Weights of a small transformer language model.
Architecture: RMSNorm before each block, rotary positions, untied embeddings.
Each number is 500 + 25 x the weight over the matrix's rms, rounded and kept within 0 to 999. Layers, rows and columns count from 0. Numbers have three digits each.

# layer 2 MLP gate, 1728x640, rms 0.054, rows 1376-1433, columns 560-639
523486468534543495463514524491504492522530512488510499524498422547448509474542447541489519496516515501528535507529510511517490515535463514500472468456503512506527512456468547442477533462477481509526511510493464455481501526468508504504476548
512530571514497498518508495494473514552502557540482525477495522537479462527505542470519476541502461542536519457500517497533500527487494455504463508526512518473491494530482516467532495539489502503511442534499522458559477464443514460497486509
488500511528505491509474515522493447499532492521490497511464509483500493527500466443554505470491488520457440539533545501468529517485478496486509496443509553477494519505520487531523525489483526457496544515480480504543516514505511536515476514
539493469492488495474498514524493471467551492504520517495480528494487483495488524489541481500509524455511463470541488491485502425492543488500480536475500513481475506500479466544519549495477463506485468481476524537458516522561491503531490485
484501477512512501497505509520474505498515532533519477504511505488492472532475435496527470458501498482537500491506493568526487444475489538477425505555501453518533473519519512513508554483479496535494506499468512498537482507518466545484506475
531501509421536492500434502456427502504475468523533527503459498474506509479469519472489474512509510475480473450481528512535495538538459524496494486534493563462524515482514512496449525512510498487548524466498464532486487484522467495508512464
449538454509474500501516500526521468449518468539481513457513516500458526457538513480496509502500501473500497524465509506509493511530488524533480462483515458495491485511513534508526503491485455485509533530493488502453524490477491517472502464
485461545504488476519523495507512518483538513483465482464526502491551487485470490531451535492521544532457483508540491497447540521494519502497465496510481486461486532507507512473478536483464497509526499484528426508525529563450521526507504507
499492506470466451492461489527441529486489524485522515455499459497484486460471481536464523538488508559521522473525518503509494524515518528485509514503503524534512510526518505528472467488482485459477468476521487480506503487489512487479503471
487440494471517501499502520489507508503534501517510551499493536481556485509483506518455535498508519518494495462481523523501489521486533528493472483511523543504533526509460519484480505473513528558493480511477524506499520504495516478504500505
496544442543517512485485515490516502504526488487497525547493463488492486498543493503506468507478509524536494494487491493526459475493550481517480506481481492491524462545480523484518474498517489480486494487495542526501537490508483515456438494
524489506543501477503513468530521526468531485477544510402464453516480531509470528472486481478475521525525550479508542507525497493520541511503515462495462499484485508491511574527492522476510527488492507519537520494479479538517478456545484470
486534469496509496529495515509547463556487466505525495501543508558479513568541499532510489534516509536514491504507497529529483466487479538524498535518503511496578481529492488503444507477529538502504510500487525492516472507483481507538498502
487535535498497497527504496495508501540512519476465556479477532459546466485501513499517520464504452462499523530501477523498466524492518493493528472518450491485520451477504480490496495538446510490532535494491508512484473518505474526528480496
532526475524531512529497517542463474470519494511512510436495514480508486521461510510487463514499509492520514505474526495520524452515504494482516479505495497525509458532524510501539463482531476502473438492543474502557487464514501512500524524
510497514521528489506531531452483446482466518516484438509542509481527510475477487504510542519536565486491524475528498496501464467468499527472493520498512552512494487478514506436514520497529500489510497506484546514526487496453502475518503499
502474498494528503515501549522457534512543506495524475527499506498484512509485505475492499514465491513537511501471511484505503435521480513516507460508484517501502465524475460496507501468512490494468489512523550488467482484478515512510473525
518499478534520506492517467491471465545481538468516553482526521519471530475521495478480514476480508525481471485476455485513499498527449507549482503511516510510479521520512477524527510507486487504493519497513558540507454518530538505507491489
482533513531507492473490505480488473494525475519487531496505497520509475521522431483512510460465497488529482513486491501520494503523481488512529477471499455495496501526529491494463519496504522532510515537480478484471468551540476524517464479
485481524471492506503484529498469482474504547496536532497497482477495479520502447467528531510508450492514483510476546550518494555527478492479489517493482525512510450479486511530507491516484512490545510503481473505480534508462501483451514499
511522490473516550490473583519468526489528511502456533509494538478511464513516517536499467509529523519485505476527503505487535502544471521516491503468463509492507515539508498466486475555486494481518471465501499439479472546454469495487484496
510552528478483543517521496501548509510503496521487499508467510513494510518453503470487490503534473491463501464501521512515494521500491522496514482495540454500490477497510480445478503511556448537480557534561533538485511483479553530572507499
476525472486499484519484516493539484476523535475500463501511472472457513503544504549492506487466514488500500486536481470516514528526513524506520492488433506493500454452487485490473447499497474522496518497519477509542513495537491527504533501
478474480494550512510472521516471468541512494512494533528536461541469493486520473516450495507521459508523520507507481528508513487485501549461524467559481504477512472485506487483566581472503569475488493458457514495519486480534489506481507502
518512485535480525495524488475536496508508511499513502507542509495453456475468528467497490529527474513514489490492506478550504478510478494480547517458505550504474449464488479508510473470493511495461456520503526519475508478523509502513480475
474513504482494530461566480502547540494522536517501457523514456527546492468503526502502515489482458523483473486531502487508499481492513490479518498531484503472543494513483515503519527486473478541485523541507536544548482525483506541517490483
479478456498490525482455493520486468496507444497492489484533477526524487527479507493538482477512493504509480556484539473514516504493493465474451465557555527481504432497497469456509500497487515510520486540477434505473517518487526503486502476
460493491512463521470515430510480475531469502462510535507526505451483504457487486489471500515499523497527494522497551510511517457478440517510514543541486508446522485497475464468494519531517532496450513530519505484512529514501448515500458513
489501484483542502519473459509503508517509509513492507538556493499510512485550471508529534481505514515484467451515504439517500519485502500521537489494504480475465503451496443507507503503525509538484533492500522483439547464499484509483475470
513488526570443502494440489478475525533494470513470497530494516490459490519459551480504518493482489532468499521478449503507486483518509515493507442495525526554492560483483494493491547479493540479473507519500526537440553501499450489519479541
533478496499519505510500503501504528533464481457532505496496428520449481500487512487490521537497507485458524506531522517522511515559472492501508463530496483513493498495469494521485481516501501485493464474514495453509491530556542462518546516
527507541444527545511492500520451516550536506554476493520533520513463458516485521461498470499539484515505498550514458513525514529506491536495482495474476493502515500465506443493499526497477474527525484458482532507539493505511513479464510503
479503512508551505498456521488534487437524495522522461554510515516450483512511537536510504565522504478487495560532474543517476509493504546530510480496550500470505458481503506486516464496489524479500544462553484520495477502513458492521483525
519516531479548475479490511528445484495513472485526483500519542500454513514510531522463509469462498509484438512466492494487516481507541506503480475504508477488518521502515465459500521434499511463483516508537474534466499514513502469545475496
488486536474530511514498495471450502488464489551514521470506488469489492419487495529488500477477526479560471459504500475435504498493508479488460480498519531498471530519517490486520512540522487530456521487492507507533541514505520518546477516
514532476455530457481495497423457481525474522463508472509510496500509489461510502516507462523507506524507487551466493516456535530502517494495509527504505511493478465480517506471492504523534492471464500484492521502493522501508509495543520516
518437474523491475474496514515521516461495532475503512488533518464500487519467567533533479521544507544466496514523543504482516480500552479501502525499502526484466493488477525529497517509544537500546500547532477525515527510532514465493466482
489526473466501503463472572479519498499488461479441489492448489496505478472551533528502478508483459479463562501460507478531518509459497510529508479528513453535491524494519488480502504464579474532504498529515491518493531486482505484519503490
476546479500542527499491514527518452525515502500531507540482516508536480480498503536503478428509544481518508499466456492500468483460512521487543473482486479485487510567498475515495504468485499500490501435516522494483510507505531477453450528
518495481486515444550519517523522486512507513510516447512486506555513493530493533496528540536457529470467517488508535533487491513474509489485475500491517481501496532503480499514497492483462482519501475501518516483515481528467490489471474462
486498490471528475496466505488525488498510499515504495513460486520546529526515488492510527500483474522525520515460533445479514496498548484513473529514483486480543511488470551488503505501509478461487526477493510487482508497488517494522487472
568543482521515424487519476505475471485468534523526498501547490482495479491503513488528486492515485471524501479517531496497462461483515494523495472469479469516490468480512441491486500539531501479464461550493500516515466510523496496488497439
508504494505509532528496488515475510491531538501502519489547509498463465520512446519485462488524546505519491499506514522474469489536455491452509498523540523530533477509498476483541475476514489512477457491515485533495500507493538495508460491
452471511496563550489555516528493501524555542497467458465479512491521492520464518502480487463486459487505517517538539524518490501490494550459484487510517484516496449562469451482483507510489501517494487519515489506548484494494525531424486521
506476525480512522496504513503474507553484470497550515532480504485495492494467502502535507510500525490497494507543524490493469499539541501495517505473495477492440492531533552515560510539524490516511491513492489505497523490501488507540531488
529526516509527479462503495481521485487507490513490493529497511477536525482499464535509476494549539530504527516484497491509512528488541501485532448526487545496542520456515462486502508537510479526483486522501491505509525527468517507528468490
534509510546514485504483498479501525515466491488516499510523484478541537499474512482491499469495482476501510459497515494490453527483491501552494526485459482497456499521473475473508459504565509455535493467505459519519513480466455499474463491
481460498530483500465457518523484489509474503441503485483518448512504505469539499522491504472476484496483520505521485492482517461504486485483489513525535503510464489519504476480509494508482496492515481524503492501478504487486510492441515516
520500511509522512477513527530484506503453504497432526527480527485504520503522432505517492468486480463511510505479452496499501502489494510544498566460516480518504503476507475482517480471492492495483530456541494450521513489479514507497494509
532469508505505531506481534487516504483482496519506509514514518512474522529485521550488493496554476490531519485469504519471485502516541524487493490481530540488510517468517528494539518465541478514484482514477506518552504496519522497516457489
488510474504474505515503484531510518532546515485515486475503524510476504444489498518580532537500485487497463467472458480507533496473508476451517487507510492466525515524514503475485475504516525503474490519534503507532490497470491536495491559
537468489492502515513498454471544537519479491477504530532522469475547525492470512493468515498445458513511493543500504464494537445502484481499495495530523506470546510489503513462461543496489515490504512510500475470481533489488502481550503528
555516509513518511518515529480485506490514492540543512517508476417488490505500499488481481512502503483531457481494486492515500441531540501519496489523468541497517477500498518524523514519532444516564514546525512482486465501504471510447489466
493502571500436499508514538487515486497512501486491480540483521511486504507444503500563506501521500555464482446526501473507525526503502502470490478519524492510470470489457533480487522461478508507537501530498524526553534503497503519523490512
514517456516483470472551554479452511515491490493479484535492535479531504443516527503541488515480468469495492484453502495516529477520506505494533484482465501521505516488493503521525526485520481477500504508495504465485507520450479487504541513
496499501516510531465509488487478459537460502508505514489471515460472520469510471490501466467493504544533510546504476503482541534503535526470476568485464509511531507464477520534506520467500494471493484504514504533499523489505454446514501500
507507516518507477468484508508523514497455512525498523524485543470494489473518520503441454515510508483515497494471447479512551499489488501474474475525530511464479534530473487504506508499488486466478528539516516515508498460484510521525514482
500512509479481460470510529525519527579504542512512487537511554483475462490446506502510541515520512485482532521462522512513502461524485468506499474499479522534465461548474508503457504490560487517467503492550468472562548465522553514492500500
# layer 2 MLP up, 1728x640, rms 0.0538, rows 1376-1433, columns 560-639
472542503504528491501544469481494549482535457491536476461482506503470496536548475502483498498506508518508540512497537492479481503466451494484535488501498502452474490499500530480551512513538462507511494523517481487499498482505564492492511431
494530503543481454484522515519493495501505514499529473550465517498490519472487456523521514503508506509528482476521487544486536537482500503532464494514532491502492506459480487471479521545475521514508524510486496498490543511531540481484498548
525488486462507492500507478455484498494496448479482503502507495522517510532527482518488492498466529521527467519504517499518494509521479486530457485454473499473546513503503503520526500430559500510530507507494520493475532490521472476517474492
477493544558479525543500522509513510498453530460496528507503495431520492486511517497451493454519500520480515495479523527492489498505491507491535495486492453502524485525506515492503454490573470486510536546521439475525508504476505436466494501
485504517533490517494505449481472539498488470481506525519492533485487495519529430490520512441502503507492534516465445508452499511468533484533498493505525469490467542453481530459528516495497481538454548504497531531454516501502508513521503470
490497478480526471540533524506457514476499475493509456536477529480499475477492521438522527478458494497527482507509529502507534523506527536531509522513484498473477499544496503464503513518458499463478509500512497501468495501515506512454517548
495510474496496477500516512531488465499533495502459515482510519489503509497462518527457487526496534507444549512496525498530514499529495508494504475489477535476523482525521484521493520487467457552503502470480482489499488496492491457520517495
492512524564511539467561525529483510504525503491493514502518522536491483461511502500528509500455514531455512552526502465499482480538504497469507490498555470523507529486518525509489513472523508472515503503510469455519498507489531528518507506
525460483488485403535495553486497522528486524456525491513470518483514509497483500539503510450470495519534512493501584481480511495496495512515443516504483533496507488568494538494512467483507502485490490488478481478504495564454532533487471460
505479493443497504489511515508508496501506506529509504472527520477555449506505450510455491487512489497484485508487484487503499567507508476507514443510496531541513518493495528550490481484455515536460512530499486452504490489501466492505485456
492469521511492478496506491505487513530521485466504471449488528486477509528499483496466527544504547482468538494467502514470498516511457526477454504465499481508495474494529469515460502519512523511492503485466466487515524540496501509480524508
520476496525510482522530500466504524478424516503539533505508467519477536488508530454468480484520494502504506479485495483511541477489500531504522444539509479501494505550549523486517519495539504531478515477479493502513446530506513479528522494
495470514528500491500516494522529515436511512531502480498509506455523512486488473493500503469551505480476499517494493466514481528530468517505526532531508523517494464475472561514527487535506461504464520503498497530481508530508487491482522466
590530508562508512503517529506492491510480496513494506503503443533486514486555492474476516496545499488533513491504525491509474526464526445478548445521522525497484515476489481508477460493511537510524481512511506538537535532495510511447506504
514506501477494501499486482509501497514499465492477532456461485550464472486515511473531497524492513514501529535484488540505495533473502510501499528507494503496527484501506477539505502486499484499520473512502504483515470504534506453481485524
491567491499501481464495480529485524501545495510504505493500490503481488501509489491528473517485469513527459502491472522479476530523508482517494506499553493504495432511500466544478481502488482484466515506513506461498538501537490493526485508
503526499489502552502479490465471514491495451493509545543516495514562447469505523466495472491520470467500518511534472523503535491498501529471494517503486498499504486539488548509477505508515514495509540543506445517534501471528501460492510489
499510482475483487526479513534469504482510506488495501513442494515470482457514469521494450484469519523549491507504524515445533493495469497492486494510519512532513498533475509492522476510498475484485512530457506493504514508488484522482485506
541472475501501505511507487496469532496471505468513475461501482518478539495468602518503515534535507508528505498534484487550492525484528500517502485495532470526558512442519508500499530488472473505527504528509535542470556465464480456517513530
444492443476512536522501494456503475536500465505518455474549489460487483478514505503511493507465483506461558488535505501507517504535519473483468490580489493494463501476497535508460493529457514498459533541513494561494483500473507492432501457
540499484495521501522507459480499468483520474444471525490516490540507472509474480512523534520505476548486472490447499492499475500497498492515568502498498509489529500540475507498484493560531486535460459501539482525511501489469507501463527508
504507544497499549520499500523504538494493499483509500519505526524499521540507527469515518517493513530481479533463519472500484473497523525506467526492519471472476463526517489517447497528472499485475551471521514490494483479537522498561480466
510510493541479555445509523518451523520513520493532517484491543514519470483504472490524478484481484487530516503510505463518513497497469509480520517590500490510498497540481495511503512474505467456492494529528511452485466544477536523485561497
466469518494458499521516497514466454474500487559514496518551498444500491516508503458505539481475441516556542476508514452471491477515470505483571551509486465530528535538495490494503493482507529509522483519461510527510474542547449523492524454
495498462484507487522488486526476548512495476490505483484501456497496533512464517478490516469495540491521479533496494550527458501530496524459522512483515493478476457456466477516524530499488515533491479533483512456453521514504495530512489488
510518468502477465501473508534458481429508519572526481492502496504478506472500453509472490490548473478536522487543497551521479471442503489474520495473539492528487482533515512518471516478498483508507483487521510491459514482538467499481506483
544463488568494476454518478504522476497517474513481497540543507489519519485506476536529468523533542460508539530495501539511531511518472533464506469503471483514529482496505530518430519495479513450476492509519443482554472463491538492506491510
481474498511561502526455495480494508530510511489477504517505516481497480486501489486503478483495476511473507511509469514527471494511544481478484457457494498574553501515501513542550517520477459515494492507486481505489504501514558485510525500
483515540500495488490474517530521496523515508528526532483486524428474483527509537496482502485540482484465474491511490500525495535474555489444485482529519498502469509524505502451511491516482488503469453479483480526530517486500542489544509489
499512491488502485507544523490473479438510472500463496499574468529513512496512533501512520523492503512478537527536549475503501520500477501465512483499517490498544469522490443501490524543483505497478489467550502535513496490460542532512468533
522526521532483494548487530515470531512527471487514526517500502509461485499508512499517509477536548523503488498471473547544481518535514541493552517457504495464507529488497496490475507540452485509532501495503523518511519519502512492474503460
496451503469468491495489455479513485435516499496497497506513535500506558517496491493535529459496515509540502455520522495480509526529480479533507510501494506508511510523503500484487501494488522500559544495557486508537463552423476507490495520
484499507524493503508457535488527519505507487489498497509460495496487515523514476518522541505515498468507513514501535495474524496545494543517505518501500467459510501541503505467500506533449488525469511516537496503500501491495496518510537502
532535474508534493474479508457484549514484522469545505518515500498471525502505491479546524555481530510529460482445512517460491519493517481542528462461555496496489461492498510453508507514497515484505486491521494532490471470504468517498493455
499491517497439455516526475508501530499490481512474469459543481516451480559531488459469513561542507428488533534477477514505487490461504508487482492503489492511462509488490503455467452521486487486554535470484520547494539477519496499425493544
526511498453520524536512505508515459455508507493498491526459550515498545488519531499499509526495511488476484531472452523567564530523528480509539506520526555522547515494472516507478457526486484478500496515505491539513509525502511479478517483
453504541466475455471484496506566505484462514531486504470455511520448478495483508479457468500504482516525477504525492507499535508528502525454513485534487546505516499493517512525487548562499517447483457439535536510503487494484510482480464510
499452517512478537483414519489520528499487524496480496535519545479496471510526532559460470511516528498482495505480515499494482513515493520485506547503463483455512520489476464513493508518474501490495498518463488517499487501519526520499513476
479484491467508516527473432494475483511469509558477524471459480523501509524475458537469502493489482485489519518562541495504520501521548448491533495526516492542464502490483498515498498518504492473496485475509506527524470497515507466499434500
489469494494478473503502531493478468530518470491512499537488543509516493530503508487527515502475494511476489532516536500467505499527502476484498496457499463476481542519474513497491471454478487498498500537495463481512505529469479474444494440
492541518499529545506484471549507471490529490488508457495528490445482492502483488478476482507490512509488482485492469501498486488574488480466491532499496499504451514569552501538530509467546519529534495494484464538473490489501523521489501442
515519456482512495494529498485508468501495522492526441477492492538488533541471526459502493511472506464542529468521503511498526508489546473549528536508465524479523485502464510434528489498475517481485482498531508470485491497460514495502487479
505471492448549466499500520513486480577468495526464496513507493494500494528539509473503528502484514441503492465490499510534500497457508455542504485535552533493529491484524532507557486500474467482459494493481525455504506511493505509540513507
508504520507455504472462499522547486488540479474499535487477475486524480476486535482472513497516541470503472526522516491495502545484478473521488547483513486473516512482491527495491497548518464473520485475472451525498487488483557467481485531
508460464466512515504462480491491525476492511487450489526532498469531523474501485445442478514454530549512479519491498509512505497462493510509563487493497484503486516488466464465468494490518504502513485461541481505497478478485503462505457503
484534543481541493445475506513500479512549514542536526537470499565481475473526496472500548539527538524497509528463517495511486510469499522496482455494493507475447480488526483507529493514516499523508487513483508491510457497484481528497501472
494542508510509541541484527499522489502509460489501479484489498509550535495513450513525491544480506503509532469520538467522497464500536506524467477500545508519534508492521546532518483484503496519523514557514528483520524483495540526554462521
495468558526489509526504488501510499480455493529510472493486513448490489512489542485524531510505522511514502513550481492454503500488505462513457498497509481493491512488496494538487555452532474499519511516475499483524490530493502484510516486
479539523508484524508507481468473488521541458538487483535514524469514546530482515478510513507511490488521508490450539476465494537528468497467484472492480505484515465501470512520477479496495497461474490514496477486534478506551462513543484535
471489540530489489493511461513520529495501464516476513521478502494533452526453495503500508495429514520491493551521501478509505499514455547511528522519520462472444550511560495497453506471536533537455487480531510487500529526503498487525529479
538469546494517459520531497514522498485498475532475468492494455521494469471553500494472470467506482453492487515505517503510497523457496512483497495517458490510489547509520530497505494461497498505469519536483525499471492495492504507481491516
495535531477492500492489524512486467509503521541470491527503506498466500487541529516519524466517534482484472524531500495507470521480469524484505493500471516480517516519515509480525495475476505500512490506484511522494490489525531506519518458
513468481496462471483451533494482509509467494539485542521500506493442508504531455516487492503518496482494495506479508529500505531514544513486482534527490515516509496472536500475450466499518505498481477475536512492494468528492528500440482484
462506501507470496506504490520501518517498505500500488497486511463459485471494526489510493494513491500487479506511519492506514496517517486504518474492527479503502496535475517518532517504503504495537505527494497515535498522523518520519493524
479521506500486490520455469448524519491501460481521517559508504482485525480524510489472509473496448541534493500522520499511477464497521502485501521485527494486516478535494526489515485541487484484507471492499477508514505512484546499530522496
499480532500522481505488528516505511501470517468503529501501503522485471492493499490464557497525504492504480501447503484517517499528522554558477488544460510520513479490500477521500465494507471540457555489548506510520513432516507506493513544
484476517506503548523514471512501528511487524559463521517519520490520476466505511500494499522502522488534514526483479527530501479487528517523472507511483539514478464462488514486527519513546494523449467500498474514522456489488524542461486493
509536483517501517505482509494520475487487470495519464506444544500520565523483506538541455511470572509485491501454471490504500524485500567481495518480497506484513493505487524515559478505443483496508469494501512516484526454491516470483568497
# layer 2 MLP down (transposed), 1728x640, rms 0.0541, rows 1376-1432, columns 560-639
504506528444476462432496498478476530478445492481490515463470496504441540489509527476532496515465524496514482525493490567476510488512495505524489509490509456473498531517501458521453490472505500505499540497497535500505461459501428482470529476
469499459466518464488508520504520519493528466521545497534521459469473509500496501533486478507517545496496506486514497500471511458497470542546519498460494470491483471530533543494504526476515461554458513522508463522519538570533501527487538505
494552430505494512497489506461531483475513496500502494491518506509512487509490494495524518501518498462539489516500542512491456454501542505521481497457493485515503538526559483504537537471506583475493504488494475470485510485476465483518464534
476508485525513487532486542492494516500488500507494513519495506511553515497512525505511527453535498497516498522500510486496490509494501528509498483555504482503515507477426491470513479506488450526492467530569490521498489502492479466508465486
464541476537492536456496458496489548464525475522500498482477518519496546492580473468473480470498509521518486534526506481460465502469482513468516491505513544493468469496487516475484511508564494528469509526514551527473525574516487472483549485
505478522479532486524489494489495481476501463559529531496459462457515492517515516514496480483520482529470498516488475504507519519464464512503473528481512520500500486497478498498488503504459475506487491526503537489518457468523473490463470470
482497501488516493561474534475538483500546476516491521486533484426445528520494492475499496488518514474471486517510521517467478466500533484475477481494494513500464452528477533494525504504507459514488532549513502508459513472536450495492505483
454492523531508472491514414497505520491472525460486497520504504432456487485523527489468510541452501509510486450518496542501550468512455514530471513473488524516481515486516493480506448444492491461495472521478507505505487538492493474489503523
518451544475456525499520474526518485471512518513528501513472511495488530473517511492482503499510527485498477455515521516475513521487502515536513524525501534545514465525512485479504511487513494490518506515472465462504478477523516480504502476
505476490502469527503545525482487469488494531509467469516486465440530424519501476508488475522507533496468495496471526491509501497455478470499531543517491520500503521500496534472513477470512501483471532522495458496495482459474494519503515481
484510477535484538484477538512493491470476496467531518470520516536492480562520538464483484468492514486521494524474559486481501510482464461501487503517480503502495493497486484498439457474473499533479515510464492518504502482492457487492491511
504467482488485485512560505521471541477511491512512546475461531530487556492490500450466525482492484477514495497507517492513528528507515478476494441502515505502522501499541520515512445486508543501511461487488509486517470483513489454496454531
495486531553535471508492478530494524525545507543514517534525474500523506503452505440477520519516480470486486478536471515496481484525492514494456505523559528516519486476462492472543534527504493472524500499515516529515516497521485508491469489
580512490539494491514502557488544455542509476498513461451553535513446536514541523505477500519504494473512524544488517518483482538478494510485533511475497532525469534497457449530504489440533485493499477535503534496499517525540507518457530535
488472498480517493501525538541540472472544484494555484495518451537493498499529529528532490532490429503466552508499510528502508524486509515532459492477474528519481504497545496509525502539459517496541465456486489514531484478469489487511533517
467496462483509485466494490519481548476501522528487485533522507492528497532491518515471495550508499475472526514534500526475475507541488491516506531490516490501516502490523496545535494515497503513484520504512482499502493480498487506471487508
471505482524503483526452523509509445492482477525473512509520454495481468450519499472530450494509494505522467479493533479491497486446471574469439473502520477484481527496544510476475450466521537502536483467495508477488455509548490496477525506
521492538495468519492481507491454548511484478474486557475512531478534514510525461492473477444468491505532498516533511542527505481495525487529492548482489515505515472461449476502491492480509452482505509532502448488553449481516468454498515461
481500531494502522485513517490471511511520508513509510497520502473493510516492522485511506492492504495499481511509527494543488517518503520512491502474561492482568500453464489486501513513508465508523518495509541464512524503502514486514503532
530518504499535517455534496516465468488507494436564495525477519548479503487523491520486501511505504493511492503503555514533473467494529491497515521524506475473509465483480509525479540529499536511503529495515520512484477541460518458473511454
508490495526520533504486578479478500469508497493531515487502512506504455501485542509518527569514543509494535522543457518460521478474476495506476493531534514479511515505490512475532468482466480472482532501460512486509479468487477528515487529
459488547510512496496501542501481537480516482536508496543520488462481512508451505525466494475491530530507497532530490479497516490589484510513509470479476517487507474533538484503511474527500507515530508514497483518465502538471539510495477470
492541491487458546497492494480498542525507511450459471514484492523526482489464465503541477546491510488466540500505539518491511455537536551521486467507477529493505507493540502521489502505474495476509506529488489491532509512550503499492501500
491474515486498496496540450501488519497503495490523504514463515478491444508515494498533489508516491529494468436518456526482507504506493537469485509491510550533506549419529509482480522436502501465500469505441512508458500506503460503491490501
461506486498512493489469513483498484482515531497519482524478501489524525531479503529472490527463540509516523513495501486524453517505499517527531528506507472492532456518506533519471485497513521509482503539546531518513517498515500452518492451
489492523473476472502463491451510496501487467480533483440507471481505512514500467522530532488498493518489448485514480490488499503506505507496517493530506484483472512501499493489492491498495522476494494507448528482523508459502491522499513516
508527487490502521509485448520499559530469483482514478524489470505512489480484462505508478490487504494518479527495475442478529457489484565515504463464523465503526497496536524480504507557532487471506489474449511537483435436534491533489497463
531475506486527522507461524492498486521507512516478518476487512497480530494500534486513499480496443487501455476525515506524493492497515504522503475499483505505494496477469481479517516479494468530523481471500464514519525521508490492521502527
473536502530518463557516490500522495474475442506473470508534494491509478447431523494509513494479479518479516475480478498516539478501505527529460514489512527520471465507523512498478496467513533501515478512491524486473444534514498487513525515
483460488504472485540487553484485535488517503492509466500520483514529505445476477509463483506506524508497489486515498470497498514507496509511515472471534506479479476487488507484487497485482455455474497522471512509486532536466547509517502514
516528493477490477512465487529511503543521442485506501492481544478533509507520497491486499472460487476494511477505514476535457492454535511502481544478516476496501529505464482459517522515494498528482485533516527518475488532530499512480525481
515503501511472497518504481485468497486464494517527540496512481513484507510526502494481522518473533536576523503483489494477457513506475488543448522484497520514499483488479519492484490499536528538481503501511496503485468501479512494520487481
467467465530491506483517516498514500495510504499519504566492474501445503526496479526466474494527451525530496489471479465492478463474491474487536480520470508507497497498474492468508492547507528481489505464537482514474505462495504504507535504
522479527520471528509494484492494485488487577494554497509517484484483501490512467492507469489490528495505508455495542510513508476478482474478505525491497493500503499496524517508495500456501515545459508488533480522512501522535558483503497507
479463526497510430486553514474513476521489502501520461488495521503538564494543445503499479475524521522525513478500503501439502475486496496552482505530474476517523515484466513516532489516496533478524468508506508517536490536483501520492494499
490497488484475479475451534464510490466508515498496459476500499479488541497529483541530530499507497505511506505547481530489517521512470489553514485555447503494504538509485477513504557539516473477505499452490500469475505547456500500477486530
504492479475489496522461434513539528472503515535538494473553533486480511513505493529520488491471497535468493511484487518491459497487552528535498531457501528475486491502547517522491488532509509466498532497498483517470517534526529515534513490
517480459548520474506440486501490517480522489438521496485442508496495510475509496477466478538479544505496554483481540481471494478478448509495473517507480497494486479523456476521484481464517515473507488511489496530484478495516480504524485496
491479500487458520490499485487497493470474508519524516521501514505498531526486452488532479511523491486498532521469491532450447481487526457512526500530493487489475526467503514498522511499483502545509505510513510502468471509488550463504459469
485504507474485485496491489468524489494513536488519494433495499505521499495533513492521522491501492484454557508519528530483469472462523516513512492507488519505473541498473468501482492494516494492509493495491529532486478525497522510526515520
530511481516461456499506494510495517522529498548506508513511537592463513477508488534507487504489507535491536522469465512497481525495508487474504496510509545501520435521536462501531440474504496520468466506517469462524530443501523515518498492
516506448483504503484515510473516471492480550525475488517494475466544523493525524496515473503509510505521495484525466520478468471518476445526544482500437511499499472524507495492500472521514550515517486527509557486511520482504492540523519446
491499464499527493451478515531503523478528473465510486497473488474465441523497490506533499518503498519449489496508484485487488479523493492510456531486529483491503472488485497468496474471495491453501564481483512481518494459488530539483498504
488494517477576500563498506504493482504520507512495525498485540472533518473530487507520463482485459508514523498507504519468492503489491443469503456490506480485504512520474478516521489518502464518500460530502501439504512464495474501459514526
462514509530504459485506496472485555506502504501481491490481495521592524499451512520482503515561506547519473501503458503517515497516520450485524487561513509479515506531499536514519486484478477460534548519524516506483515511480482497490499513
523511526477457546502483506524503494527467487514465492483522485498435493469498527469511509473495505494512444441495491505496494504484493483486465544494483499496461506475523498502529500478499511518538473512486469476465475499531515510480469517
464461529475510516537489491486509469535475508491492496455466505500537533504467436504474542508494452498504562476497515547489511486540526492478499502480450498519474518505527514535499503500498490564500490493500472470528569497511467540510537517
440499527490485464533466494519471534528503489449492480489491511474534578489478466508494507505495507506523500538519476501538515480514519468486495544486533504531485498475487496491519494555529493535543485553517506492495496516468487497495494497
473496518471466538502553486519502522534494489486488464479539521520496491520496481525534454487469478488516527486443532485514471534505507439534518482527480504499558450491503496490489524470515509473508509471524483525594464482488508532497493426
494505492489504483477516480491526552476515530478509519511509528546520478491462511551475497511525502480521459516502488486488526501527465512514500479491503529492518535524527531485488536504517520493485510473495532486479528504509543494478497471
499484559488474497508496491514495509459496528518449527508480492500461511482507514500450470502479482500516499521518530511522470531516509462497483514547473465527499522499493531483506506483488449545498493503494511491483495500512507490505490498
472487478491493479500541533456474497532500535514515483470421490537503475517478511507517504466501482528479514464529525498539501498496493552493532495503527519501502492522483496498493519488478486510538528475443518485543502479461490497496473493
510499485517493521476547503502499549447473526534487507521535470465525534493509489480476520497523462499473467500491563526502496471528525490495485469478510477508542514494466519526490516496499492484517543514503519490486500483496504519489472526
513461495544513501489520490502514485461448466495450505498481514516464514524498556483501495513469519536525494464491489462452506490499485465509498492521517497506518513468433548487503533494492536494509476506493472533493516472449476462538484481
489505499537463516522475472479495557494502512487512498549488502532493507488486507440472467482517454534493514503460467505488463487513482488484513527517501482483515480518485492486531514518502481506468491474518488499517549457472465503490513471
466529535497513466529478474504453471486478526509456465497495482527506523479484501503488511520499496497514498504505477500511470526503521480505510485487533497481558505498518495511522480539489527521462504472483513523489524504503501503473461495
500490531487521505491510504466518496510510520497487498494485533532504507522497504450480498480507488517495583516514512516501481505483468528523468468491473464512509529482548445484479518526533494467520483511531515489505503478512485534492471522